Weights of a small transformer language model.
Size: 10 layers, width 256, 4 heads of 64, MLP 704 SwiGLU, vocabulary 8192, 12.2M parameters.
Training: a variant of SOAP for these matrices, 208M tokens, 3170 steps.
Each number is 500 + 40 x the weight over its row's rms, rounded and kept within 0 to 999. Layers, rows and columns count from 0. Numbers have three digits each. The size before them is the row's rms in percent of the matrix's.

# layer 5 MLP up, 704x256, rms 0.0903, rows 595-611, columns 128-255
099:439469521474484480496464519517519516532527506471496495577536521459392571524477524445517542521477423512510447507536473512521548540506506589471479541475440497454505534484511527483517539530434460539461497542425421442478496503529463535526523487499461537514506491534505490546480434517448536490546558521441470489501524414557494565555547503608487568434466439526492485485506475495501532464553
100:528476498569551507506452496486493485473452534524505499529547454464477456504513461522535515451500455476443496567518379536514556541532566552438445491473492456503469520488546460480494408501528515629487509476574477468480569509435517507566519523510457487567464485500533540479466531547487493479530483463432533404530499508492435490549505531477470452522429491513502495444475552496498493478471
105:531435486546524490474549557512482468465518547519468501490491435521465426531549571553507475529561541491495460486548533519438464562512508435396478537561480480542497590458591454517508474476581570507415528498548492449483501530484418509492441464492513451533509503517521532568501490576552501537491457439531483530510495490481543505560479518601511439532557494451500548566454499498523542493449
093:493541520583505519512531495592523439494412549555525429563432545487554414502466523475499560495460523500522550565529455458545465470503523465489541398545500466518502506494508561459563511556466503486561488587518451575531483525500450484512452543519491518473487440553530506458443534489430539437548531477606496539548483514447482491502563499541501531491520478500481509535480486507532485484485
096:563585533506463523494478496556535493468529482446556525426529533485460450544472499532506461468553494479467540522492533537484537509529426495526558487486506510534521456555514498450459455462497506490487483498508503459497507500469462518458516488481548438558551473486557485492608486567590469489471452524470472585471481482521551471533478487557531507477542538446482522570417490514471452495538
103:489526413493489471523489437553541484551451478524540579463557504439490561526457427500556469516528519530552504445484518563437491491492524494505482524518520586566527464532458550490484534411466439536490410487484548583446519513452551451458438483554496477518556491483471473604454489520469555487541545482528559535543522448508512479573517482496427503459484415468539449535447525416512551505487
106:469540500498518452564459513534536545523451490416550524462479549500525553502505472489483561455560550507535493511499528511465463477531540513471495504448509496479474435555423503517455551494497494474458465517460453493446498467458436455495510536542611522439438497467510490487515405550493480513453429476538563550490494521558490556538534472462453434547452548505529466517458502572541497490545
096:474497543528497482498409532498498502565496487593510499542500547445498506511464521488477501477473546461497546487523541481454515481465505483560535522513502467508558455473501568525465522484443457534539553485456590529470544465552585514413509496512522478456548490529474535529446540505512472499473556508503497463426461543498565507515490522560551566539458499458452548501512547531486488468514
098:455565482501528449529503540524446480472495432483445485513474504490487569537501590505504536476502556426459410444480461488526504488525474462498523502431486577506537538419437481506494474477466514468467499479486531466504460488495520537476484449488499520492533525464467532488534493529493497542533467494494518506463428459403496568472503461528491476484462550444448461519514484557541458549509
107:459411521476526427488500457576563436535547497515471474482552525502571527519497474488475484542538493499556537476490533456572403494485482456475539549548522492477524537481465490508449477506584477509513466532420522533423529545518484490449498491479535504511497490543486533491438459481503478588496497397457493451461479460480490560588494537559403512469490519503416495436511506471510544430515
110:541496551570495459491533557527521559495542516472502568496493526441483482428499529534513465506467468489519505522507472456551413436565520568526490528498481530464582431532483487523473490465469512519515551524454480502463410565497578468420471520501489492474447442495520546464402491476506531510513500533494433519502464476503606483463506469462507420503559417507534479575504534490478495554458
107:461476496498435533515419522480454511510447531529530528557451491485483480466529522567508491522441546484495546473528452530524482555491461482502553461469488456549423535508484430567548475448479568521545560518473430476560539430478573463494478521508523486502526510487483470487498455476487518558472518524459431519521458504479472505518520494544428520507487456422518486455471524445483551521537
114:577492497497497492487529506480538572458521527569488547452516513538507425514469489459511501544520444459532521465507560534473526570546484534469490523463528575498530484525480563560529552510595432442502538604444526526488518510442423472522456528483471496543464553469440515532444575436536578552488450482500449515518411536451533497550489487540524478484476497458529442565503499549410448455510
101:482488429515503543514463536516549549496503499452582526454480497468454485479551508465580426448453493485491511511485493573444477444464522539467562507426494487526472482518489482540540459488495573537495537483513453507463506569588463460472448504502474463536480523510529465595478548487439501413531548520527552460483501505528502577486502507424443519512466515469497553501508574505366517578518
106:477492457486495455487499472435549509485518479504509507479530577483502464515542465479492500459529481458446496552500524483512529536451460501543449495424491447505489493583482561503462497475482551519592495507496496468572430415464418457515478484499515478495447485442540441470539550551567513451518542451476549517543529480484557519514515427407465461506566443541496543551594446473550462455544
106:507509529478554446537594546550601523546546472483503388501551460510434521517480571488489461497456470520497457538470525475556522518503490496522479468459450524516392459483510564433489446492450484483582499499501476602492490460488547438508552532498509521453431416518478531557502408505454459470514485412467463578472535577476489472516518502460482491483460471536525568532454509469489453503531
108:511461451448471427536526497449492524512451497501540526526489462505492513445489493475520568474522491552470558506536573415566529524477505502466470472508415504575561513455505468491511495449521557490449419596471485463447490528521525549487456531494478536525500504520562490529491520552513455530475527531528560485440560535444433480578534448521453554570474521436520572447505503431445502519496
# layer 5 MLP down (transposed), 704x256, rms 0.0803, rows 595-611, columns 128-255
098:531486427490547531504501522521520473547532491452541497507500525549487537484473466452490479505475501483545558431544428563467574487508525457468404531508494488423514564562519488473475467529478546493510431538510472508498475473499583420466499573508516544511491501507487511518519524443484590483472476521495488498414468496419456574550425445504577521506531467558531490447509455545533601435479
096:483494554460494484505509430456547466529427553475515482461488523390484401501506456544440475487562509514496486598543562517524467486631487483535444531494503513467482533457503417511492507460544464489581499508529519577507475528494459555479464443502502497472551499472538527476476525500514510404480493524488585510502455486537517451487559459462458485532505520486392485475542446485531450524496
106:527532477536503527445428519478526479453573487515622465482539442494452438478494524552482507556498557571465459567525474493437473520510526487485538452472437383450509509492509453567509516485471527494445525496507490471505524536463560480594539515498526529522525505575541519525504495505402525495472424462512479563571432536489472514518480594602513506490505484561524446515565486578500566476560
102:501542450491513541541563547463488474486549524578579516430460524511481438489554458499539550535518479509451601486473505489483411473470531447428484464590454528495525539499455444532403456467525511470481438520500465519500446535449493478501512580542538483460436510497509529417499601480515512410450514457492447491520540520480493525484484410470489472500561538408396513509537415503473473541398
093:421544567479528433538558600541490474502465567539500525536523494518545552418535551515534454430471497434465459491464484489492487496435473519478495473467457533532453523459519582513536440552531557517478540533488541503473488540462550549493475431494503511502430467489514399499473489532509466497479480475459493457483527523493505495569515579471509509547511478508478452494512469605552459495452
108:556536560516477436486449478464517502479587486556541451512461506515521505494533479490466417502413527511420484457562497554480535502470514510485546575494511530492416533517458528485463443542484492511481400478503444451495529500556467549509526550511497497467503504449433544579504529483481519486550407498486534504504602504461516529563459488503495456481488430586580507537478479518549553484574
104:462549557587485483489524538518535480506426560453468512431510513474490513494518525476447508493544520524518563473429464527463557552516530511431508521481525505524524470495560576462468480475489553447465472459457485549410474563520533444461504451475505480540507467470522421491437498529484502516481444568547576567553507502484479471553510447428407417524539499460533469524538563498443447452498
097:423496532487497443535492473441447576514455468485496550500474492497464549457584532547485469476551541430514461499496472483473477513448456535486516531471527468450505471451486452482599549497517485539467543500489489498517480448487447477582492474491505524507391476487501500530432496426475516489588425469482521468522589493495441491521453542526483566441504470570468476495436438482490579484539
096:508537557526457479562436524472446525431479468461484543554469479502456502560561470451440493510514467577463532552465486465581528478472465523512537551524484447493543510524535478419506448560491428506486518478423434456491509510511504578417524426429536471522558542553550451483560527483515492436506536518539511520558474518528487459527485519514535417531493454489480434530503424502479513491524
106:425518505559494449492476486444454534459443375484468533466527532544488511491525468497547477531523493482525508441532523486446492507461603508461492516496513481498537478462541441524499469490483452477526527441504526532504475471513510521480514513427429517470554497503509452541506547462538511532518503500511469489480523487444463502494509492550529522490502397496456517442519541539493532542565
102:513581483483419528506588461482585508461538559579521498482481500452427458501529555440566546528492492509552559470478507532528476528527461500490505553538473524468470552519481451498412478474467506467498431493477492533510502405526537526454618489531530540502465433484477544491518525527526554476525449549509466508476476451503492555483470460543470541452432440502518465512533473467508470498422
107:471546481437497491508474551518481486514495528512561489509490481479423526430405527493537526480467512508442554465573519522481444427503535462551459562538500494486430510499572500562484505493514545508507486484553497503429542493459531450408501549450471497457594535539466589453544511426434507572557545549537387501517488520539476552497486431446489509498467517574554528506513466450530508517510
107:533504488437455504501461493482450456504528413491428538502468543530540484543516458527486481465580498524536466512560526487534529455522457556556459451484479532383517500523466499493558521463512534487560526518511531513473556500422458460541471495473455519507453441456517531508479430502520551549495531483488455427422507495445488464473470451505480513529535553472460477524385544505513497496496
096:428481462479517544499518487504494531531483465474484451539526574509507432528530506502472522446451515504507485479490457537460554471503504497483524546500517456454450409492506456575515461434532471507509465518493470531549536530470576584462451522567487405415464493516474520553542511495463513490511436492518459494537561473508530477518516507483586538488422513456477573523536512527488468524518
107:471504491495436474531468481476524503517457488470466531431465454498483505538456456487531452549515473482513495529542488521537543498491477588468465521423546474474487468501534497503516449493517508442532545449501422468523455419505447409487438497473492496503470537487460475511540507420498497526490557532481493446532518575481486415421452443577515508507537484492468525522557458438554487455455
107:566557462451521439506521435522487517478527441512487469488511415523475576521454472487521512525484477494430504473478456479523513529494527514490531512465478496510500505432537518415521536518478498552484550559493517452486519553413533488492445532480497536510395579545518424537469447457499515474516484472532467417497467487472539486464519518507513463453479533550541507528434507489459518533494
104:471527453492457533472468468433546522486539508518520547529483522465544534472535517577466452494556496483550551502456555517479526531486468527548542493490445493485525560444499509513552521545647540518483420576497563447531462420447583414478491440514442504501499490484491479536408527541525509550453500535488478525481578470471453519571479506506501584504508526532566450454463512453448491475482
# layer 5 MLP gate, 704x256, rms 0.0903, rows 596-612, columns 128-255
101:510561486446496515471422504496449470473465459479518450522514489384480543551529490536488494468533480500439497457532514473493491522559550552486461528468507452480440545469406480532487492444584412531545511512506463560497506561483512559495542591523529562582471501498443476477444426452506510491511561462512507523480460507466455451497530472559485474549564442452482400538457518537467516567471
112:487581516517528522457521535590504495544472485533482481506456535525548490518434465493462528512510482457545509556447514505509527476537518411539536542487553470506492460519458426485504537531483489472514488488509476527521500520465514522428435488498511487526450463431459463543439509503461472596518507566532496507578454471581504509428479444559484504473552533505526475442485496444498546518507
093:492481534505473526450482510491461534510512486570535457471496521512503521478461448497520441535554512484529535504533488500449495490526414518517486515495463535434468377523444409498501549478516521460450477542463474479460467540490530460555506455481515458499594486609493552477460531466515496468505502530496527544465446509466506455504529498527494462508548566507448510447542500536512501527521
093:536449514474445500466576463448563507463496476505482564487450516547519555538465446599511523477498515492510557516512457586480552499510484471451534520512573506506471477494487452537534529474431498519518516513544396492490451531538446583489502533493474517499579534532543532468529568496524490414577529561520473512484486516396493540426489489384531433580457517541538522532467512533523551442512
109:475506449532530497531466547522465451497526509494559500536468463581423523493488536535518502542556552446478441417466541413461508525456561522528464476523557527518468447497455440533476549488500564560533486530590490445509496511467530455537440464614492501524458521475545416450510502480491431536474483461461440530512538473481504480514500445418547482490583469573506498502533475547484553506503
104:376498494488507532421487530523429522512522487542431452484442494567492526490474508549498461479480508535521456461535416487526516463520502465519444526594514450422443500499499426542515536569473469534563464490523528415484455477424474475533504446535487434615594478442478475485526550563513494528511500444449497496505409515515502514474539516564494504486487520471543563514524439569461498472508
094:534524508506420519495513508454537528490479432483505516443459455476543511538424522528467503514479467498515432521543493544509546472498480432469506497532459426526525534548515500545478480487514464519470504489430473435473369550529525535438459520496526547575495467575514502592505624594558476491510481533527497500522566492527471549450500503467554512498422413509542455454552489524448434541491
092:539509537487543454550472516494445520515463528522510482581468530480459532518479577564449607528473521511483523448501496494544521461481496491440496462495473565474556511452533464456491500527513500478509499507532491530399557495514432476528470508475504575467504524504456522510515515453492536475553564516534506506467517511503487467556458442546516456535532438544503454411473527536532475580502
105:571417497460479489408443489521519454507521520471514499449499489466529513540462448506494526549532507462494404502522486536553415519473515431499535538496554483533594448490507532497576551535490490454535584516564413482472494445498523462513506548477518455551615496458583536549493544479504485526493494504475498489522433531574510474507570466462487523468530487526483608427478501580429466416503
110:452545474547506471501501479503506403480511532537542488505488506481508501509522510510443462555493455435518549508469469502456479477552451538554521522487466418444500589540476468522523477500482532510494471485412475520525456528513480417466527446482509473545438525455555563494518450530604508464504548526523434505505477548484580461437399471536461518516538524551450518550466563505490527568507
108:492558492519473528475469477497463487512563534544470560512507532550444448484452491517531492473533535511490485482550500459452528485538452520557578472540483543478477472493483468536479481585487461512477384533451498548522494451475529513496480513508530460512592523510431479519388478531542582532484539492528461548469523613521570536489456456477571464521436553522489575515485418534576554490478
115:462539469519559500536526543534530471512499489620492526408450535487485509500465519511497516516521483466465467457618582508407502542499504533486504434491460565447480490434451532558452557440504479477487458570520472466444523514464524507531489578528484522507472495469448550558430537500520479526442509459541485468531435506462535461482547458488526468524472504443406471500508546526471433567587
099:506573567503493488508458479460522458534615452513490468464547504539547483506526471523434507401494519572546500542513456494504506547446459546549535440467515530500473515493475468510557549577499483506525458445484489439576533544491522467468472478574572405442463521427506415455474458563542530539515515479488466503490523502524431502457452535566526501494524510480492513483440465463536509521514
105:499508509441495487457541488482482433588482450562499411493523496466516450496498481501438511508576488485457476530531482451495530520514532561475523476518591508466492505439485529515529513550502526483591443455471544476518529446548507447481520550447509514487447540460520438518494477532507529455479546487511483513559483506534459440481469467528580531406458422455500586454516453432481521474405
109:500415503502501527420477498484586510548538507487534556483521514503555481516473404502403526524564527445576450537428471530524490526492544488526553514565554549427524443517458538500494496568527541496569497440496507440480475512544507497472511502528490501456549428435482472524413448528509550583490521461525589514524497434506500566491481465579466528531528442454525406474478475485485498456533
113:562484494488562488511489526417500460510491462472494529496475445477516542526427536530448523460507489530461510512536509533554470489533434509482447518490469456478484479526502503524477478488475565537516514581569481505463536526520554443530425534471613480469534368590432563473518524565512511468491511489541498516495576572494438456514540465563506541583509506489528493467468467452505547530558
087:528456529569453469482512535579443631527538425455462433545526513510459440554442467474473552540494476491513501533495498480506473435515576527436523476519465498575503505445453489539531544461444510527464469495512536542431488442478446417498454480518521521500523515485463510475473513494531477513531535512528525494499518450553488489461470559560576447447458505514507598434541491467531442483450